Weights of a small transformer language model: RMSNorm before each block, a variant of Muon for these matrices.
Each number is 128 + 32 x the weight over its row's rms, rounded and kept within 0 to 255. Layers, rows and columns count from 0. Numbers have three digits each. The size before them is the row's rms in percent of the matrix's.

# layer 8 MLP down, 512x1344, rms 0.121, rows 329-357, columns 1120-1343
097:120124174123135083177111118114152122107153109108146074094108126155158167121102130113127139137087148088159125122189170072177121126135155089095144146093166073170113153089097135143141167130166164100076072098137120097089149133059180136214115123132173153252170088111047142121135145167109085169088121173104151095173146168190101133116132138141184171124111175122121082088169126099154110151120096088119141155122125172188129102076107134108136117134116162082074078209128155135097114093154131148110169113206165144128192127106158207114209099137103177159105089128176097114155134141120125057143119094141131140136129149112103164164112090126123118158134171151082112149122115128081106093100
095:183149127077180108170113145146107171180111100125101139143158090178112118117125130125106122155122163115125136146122101105110069161069134114141137088075175153150141103162124176110107139148145146122032115101103126073084146157084116103118154142160087151165126132117078081086097125136158142168139106146162117171098100106087099135081101134136167092122134157141128097130079069131161114158114151125148153193152112089153145176122073174144147120116114079084139137118092171213139146113091147189141087133147097135169129154098107118120149163159120128081168141088136093124113159167160161144122137147171090123163092149144055175117124092159125062161166126090125155162116149084091157110099
100:123113168098114065177088125128110097081173132116087084117123138120131181140137132176085153128092135104119151088066141133120128158084148178117117122163075123120105144080138129165131111180149111120168133170138067148111140110120127128164134129130145111154155076144138164141144121073067099143139172167110095161114121152101086113118158111153124102126099134153161119192148148109072144110074104171130205136174115133099110090185172113111125141168139167147161123120165142139138217136071136174072097149114112132185089156138117159071127075113124137110140058181076155168145164195104096161146082154108093087138184128126131097196071112139108093084118092105056183095126135174064160145146
102:074167141143062128083184100133130075122135107126144112069083092134068143134115081125146087150136116096128069141134134121126132114137148086151136120078139113151086150128107144117160140172129108092141100121124149098112092164167054095144158105086083130192153107157102081166091152066117085094138103159128138152144165067080115130184138137127134104112199138092168084094115137101103108115126167128107093118084158088134121069159107134146103137085161099116165101150111151144142129125231092104081109161106132114137146126161141153138188108091133107116154120093109126090074102136106144133110095205089148135138129132121126118085160132118175113098216131120168107118108066083143099104059
100:117053128133109176093069191126142135097108106065117128124182146104076099131125177138151112101083113036160069081161117140097109125133117105152172188119125132111134128141094117120122127116106090137125111117089194129098154130171174170099123194136148166140174137058100109040138126148202112133144111151106106081154147133142156155105136152184106095161060154113161131055096157127186158137161103116153119119110178100168152077127068135123157087099091158162115138168103128179112137136095177168083126124117123130136151170138151126070127159146129115181080216096080109161132065098085142097186128107150105116057133121123131095118151166117150071109107128134138107081118087152093185105180
103:135129135158153127057127156177149120075095160092163114106143119077084124117176168160161165148164170104106170137132115104162086180151143079138143088161047087088166182138172111150173090148169166165112122108099079161111164107117134118120125105136147096147130116118149127157159053107076191105084130101111116075155105137086135155183147142154089140178112125166100123142114103178076121124107098109160154170104141184138158102171141155118131092090107119203117127113129089118135174167142062091090081152128136142138168136130116109145114144111072082116104098123163171101092109042128109125106109087130103161132093166122084125078108096110111131116117112102147131113161045146136166156134
104:164125088131120105092099146138134130182184130119180090114095193143170151150179140135153091109078122094151130155068162125132097138113103099200137124148141096195095146118175119120180151159130161162125124096130117066107153119132102154136094118137156077102105151151128157179166191096123140119133140140133081153128092061127162118045150159143168084195119115112117168061111129144088153143111105121165098090142135187108130146089080086084078134202120167170112118132141129150110089105112092135112127095078115109138115156127122168101120105151088085097149136126142194124152157138160127136103067163163143116069068074132119185139126122166099105214064103020126132113177131152116133148107
101:145177116121136067130138163119153185086113124165106138118102131108113145123138088096159162109129163105119140168106126179104150088066140110163122078158128155083147090114133105166126101104159130043167140136120159145088097101108226140143126124086141233104112145166130052023135161092146085091102132126093134121173155167089109141056061104119123097066108121147090165127096088132183135121098123141056133113132119147129142158125119128100120088118103107181108161118101083088105165169130159217080133155171171061107139076098145112072168176143135186165066138107071178183154099139112099147167052113127115109145106163103154121195092161122101185132138153102173061160088127130180063150116
102:130096133111093109172193163084098055092126125179053155125163099143126162166136122110112153106110116144076165162105154132122179124139138144133080047158152091143105097140067146133125153085148112169143159119158073078142126089144194089118171113146162108119140088122158169161141166145165120125116130144104135134087142133162134109066145141124102126111160123110123120163109095139107156138120135134116153098142171140215084129121135110185065135164145154152166077112184082070135075123104146140104130159146143162080120119194136137165106134144155157135132141104128097161108129075101092110107163148120102096175119215173169108141117092136152128161182171214128094087099144115144175126125
102:170125093165066140099120129115123107068097095155127139125186134090162078087143141073124151149190149135156148181082147130107097127137119148100051201134129150148133093109107105107115103106124125079133139101107101093117066141125151150106161178116088098137136102092126152070192114166130083105152119140134100187149122112131152132131090147144147113078155100139171119122119111186135172110137092114115136163124127129107092136059159069163088167128092134131173120194130190153156128134111138137135115108176119087166113090126150107070104081130113142189096113118110107142134114122136151122089146113105136121137136141175143141165101124092142095111161129096139098078079159099087154108121
101:144126072153180092156121147139120107140138152116131082118182125122147106120115103107096081155149141113108124130152156103090183137108102115099148124183134123174166146133157090093086107114112139151112167121154178128131089135160154169082162153102071088144142190160212182150116103092191126124153141155197170152153124079132083141130162174142169151197150155131140099151234183127143134128166152134104114109136098134112178129096161101154136118165126117126078067111122153141059159086066133046079088114162127084128113149190086093126115138145123104167074130087136108125191123126120115124138173120090157153171169150103101154134101100095138108142144138144082156145150102125066112093175
098:128099116121099119137112079143130088115150137131183149175172157077115157146162113146219181174099132157141145160120079091080114104164189123142159176095224140144102143132132101155118088128196135148097097125124115169171116078145125115156087135152179175086152133150166133154183186171042108167124125166116135140124108101157145184169138097177115160164139142114097079128110099131185141167111108113106112109072092154095183096096162117114112073172123105088161057122130088116156065133047127119145128082139121150090099135193108139143089080101133148165178078160127137121104117091085104136125186109162128099114131134135116156152167156132150132147133187147086158134146110137149126106107
098:125142196157087113114187147133105145064163172156138153061196110123154132170119096119171115097137148127142115151094144124136148125123138165078080096144165134084129155163110099090175158112107120115135132103163166069083154049099119112108083115141032175113115153136143189140131119168128171113157126121113121152112105040150178139098167109130160178169134089097111155185113158131128144125114093170151134154163146166118157119113139142163129089114084108097125135160125145160141136145159061111118101140091152125153219129117112074191075079138128130168133158093108135151131117147141142091145125056158099101156148145140122106132160133140065126107123139148106127113108174158172137082095
100:122168134126177113090157131149096127127098091098102157113092094116062197120100069153112200144111155122083095127185129086130091161077145119116177111147116127098084076158120122112184121155118174141133091123158172118152129132152135080137135114169115117142128062092106089105169089106091154107138099103133126129143106159120160082130148188136123102136136190121170117130121160130093070126145117116130141155122142112112184128144159197134085132150166195100209098159132078141150156162136190170199149105093135151144180118114123126135117125181138153120127154155135114150116152098093135136157120126155182132063124159106170172149165129163142174141106161076127080111139158120082197135128
097:178134116078130083055187155127164156067138199121103151152160144173135139144083128118115112134059093141159149082157181118101167136141115092114121222168085169167110084124116097186130111166152129185099075136114130144160122112164099177142092169100189146190165148094133151102166102133196120092080195133121139096141125188186109166070107117154130155152067116139127117131081135097139179142100068155171143165091139126135131118137144149109126039081118135161141121157173113133171101097105100132135125162096151144128153186177100124133116132102100131196110090128073175120115152077158171147222128140120194057159119169077135099107097176104144133139102087130131122114148112097116104118096
097:111119154139115142121137151108147116129120081113143174123167166185076119089116179096072134140107165096126100044149145159147067138092164117141143171103107163155182086132170173114154119135050114159125127129078086082127150096113119131144155157145153172090096131149085092120117139161127089092135110150153143117120130112156134132109120152150092129170111171096207142105117065144131150133151135153066128145140106111069103064119078187097202141061109091097145168109118143137125163139188134143092100130113131167144150129113099114185202147148109095059111168088132120148134102128092163167086112118161171136176180156119143119133115143154103150137084148119154128130095145151135113150172
101:223158093120084163112114054226142132093107076089165096144127136123152147084086097147165084134097132115125134099133130103153154115149135160138130058098119164124141145095086125108119083158103150138175118157195130116101132105130147144124113079105117141128167134091079127131108183119073109169124135148082086147104153121084080141124149098123131152132131051146092110152096131146134080125147143152138113077110114152211112133104119119110134124113106118119136098161096151125174137185095063104136144100122146095098059078153147142095163114116113156100082148109194076089053151164227128105117165087134109176122194159157135155046098149127225131162133112106154086095160101103141108143140
097:132123098181088183141100107107079091153150089128107098103141187114117080104136091180119143113111098149180134158114106117118153120169117118088144173125115104125122175043128063183133138175125082143089161149146139200140151166114144087147094120083123169144134075090118168183160080141172099081151056117154127169149111171122122125085105152129131137164132103143139135104132062123162169071136179116134135139073085094163157128140176139126135168179135138130060152132080168122120132193186121109116131144113144112172057098148110120080105132169132107132138118161124133153135157147130091159153162113166116105128140079126109163108131125104119152080133144130124084098134096151175123160150
101:098183116076095119171153129174128080139145121061100117103115109133062151071117082087153160128138143149091165168189150127129098131203024131207079116102176155104090107111172108088090170123102053143121149129092109127116163122128095074147139172085225063052153151095156151131108118108152103122121131123151115061108120105107116147129156124137113121155125112130106104109117185118112108193090130186142138125118170143123159148111063153128133067149135137133117149128125114153140176142110120180125069128098154183164090095108135159132134141137160109104160110110182101141090123149204159175103173101138134177132102153139159137110155101120173131115163116140104111130074116093137145163112
099:123059124147146131174149106125114135118131121139085175083150103173096146157115114109061129146205124036182136103175118183147135122136149102126116113127160153152063074132144123159139119141086169105135094119155110071097116120144168166113110134140117169145108065139117198143037144100205121145153067104121150108096145106147171178118149059149051180089139101095138115086166184126120112145122142120076116101101100147118130110147131150170055173187165144143151065122142090131134151179165122165041113133113103102141161207104094123178114194179101114119134164049082126173122092106131136151140189084129119096101083083145114181091156191140131160108120144185148110139108123068160142152095
099:125137105150105151150129120076134113060127175182144176163101128166079129132190119145102104159099142109146145187120111087161108132159120203159161147160160154148116166185135124121071181147157097107148136112130125047104129144163153087192112119132186115090124138152111113173086177081080154152128181139162073116106120146184073127142148082099116149100183087127152145128158111164099141167180138144103153064181169122129123114098104125121161098095122133138152069092120140063105090156101143191157149119150121171066080122138089144165120101137100161127147117067172136147179080100104153175114098101086127147143074110132110158115143126175089079143142143161153120135180109145117102102134
100:096217123146166083138093120186154158148098133044156089155162121173113125131123149111080125139126154105110075151190096195147098143127138113158179100077076191098123111143180111163093160145114124173105166128136139169117035127125190190096106101103111158080160157085147113113122136087142149133083120152155134150125123064126088150116107137155170178169219148113096144148116102129147124159100120125103106122121135111160108196103089100140089109088134111095080144131146106134094152137134164111140129117130133154106073089140120143133170113157091162127130148113104127150208119117153119131116119131108113094086128145123055138134104139110107137103149095103166154087104179150165142113122
098:151070149151175148097154201216110110120093147172131103129148144122152068184141083146140098121131122124136154150165153127139122117130064127116149115098102135094229194095125135117115111100178146140110156097108153102105111163159086109160126102082124117102083139154138113124123135108113163120125186132114078165164120139162096141184122129127170136139082165082133158074105156149127155127103140113138110138108129096064142137039168131181053126186145118141102097161119068141086135045145169148156146094150146175106145098106126143114119155107140188086159125141137132087143157112128148101108084136127090088156198127150190123155095163132125107138151125081149077161165163097157162059096
103:130147120148091115145161113152141062118140139097147125179130093161142081174107074110203122101137111107151145089187112146109148119162118122169113080131096121112119180170093056079154144128107115173133120112154117128183145108130131099086130132067127137166079128112171095068082105175133110112114177158135133140145122135194118138140139140145102163143119142157154162190087069096173132135103083098105155104137189099094158147135102033114145088192146102127105118151127134129156172045098131156114161104140132132213100103099111111094150111128190149077072136085149199174140182142174099073106075120163158134156125061132103122123089152144126127093111114106095151081141144167146150142183
097:136056128101189158111087128153109147103148127130102154085141093145088128178129169099136096128160094155120190135190113159135127152101141106100151064104104198161149127142134103146114141211167143132164072156069088138118117155078197155092109149148134133166108150164158175170128149155088102173112101152181124161132105175100140086147141088157185124137081129133138142142115154139119184085165125076191135168101134071135110092139061165117128117108123134086135157109129139163109139137122125135160141129117181113131162101099168172167160160088153107092146122128079163168164150161110090135106164130158158099121153168144215144090091194146159154154110069094129151083098105156114150103089
099:201121159082139189136126069077181110162094105087131172139091111150156093123176090156108124128138169088074191118104086108086102124125077144126155134037167141046141167181086075120132154121107094148149163145120128176158177125094153135131187098128129106093090145106123090124096143172125122107103129091141158139093135113080206144129133100183134138088157159158141110145123137139123133162167126068139178105113158112135040127129159139143169146067131105157095119108115149129126147143184131132070171089127168070142185142152135116124113171169133093219146145124142095124117045169116208156162159171117176146121018113063109060112129053075117105132087102143152131177189086097103135117127
099:181119143092077106153159105161169140113149155185140114095118090088113140119158135147134123113119112186153181131062166136113110093121089126137086117081141187091121191164127133191070165101187126180130150143140120161113100145163090167192164144144140108167171111145134083113167114103172148149076067142106108149107129117112092143120161123174101066159092179111085141109157146150113093115122093128102136163112151098176162091107153161129094120137176124082129130134111075136162156166157144136139154131144091122148163120150114143085107205111172136103108111124104138110074133103096104141124142111164143126148098069161171132186135140141170120084133100175110113078140094184106155088143
098:164129087178097153095129108164144135155156144120129121091126051101180159124103154091091125136094138091068148128100102098113160074127146075070220139119099077146124152187145106101159065065144085169113096147161132137111115152104118129185170199147160096172093114106102092136130085140140170116151118077097087142157100120119143175092109167163160146118144119134157129040093150155036131111156077170149135130133167118131104170085121117114121149132085149144111127152154141113167182103201144129132152133116108085163082086124131105159143103104146135144047111105141148133137129117105150115129152082149151182125098131131122151087143094105125154148145130112120116138073010104100150141104
099:106153096139137080044151129087128163123075100170140151095153134154130170148110132112112075105158123120128068157163119142158080126118099102166105143145123137088117163074159114133124127154170141178134130135110159132151117110133203101122150156111164166072125129102136157135139145102063122134108128139186133074113141135118153102121131109129132120087175087140135127115050100149124120089171147121169155153165104108107147114155084140068109128120130148166174105146205101146059108121094147099129031080129137154167125109153164136162115136167143144162078188067090176132157146119143101081141131151082160113139112160134122099224117163171127070116102124080138150153159137140189099117140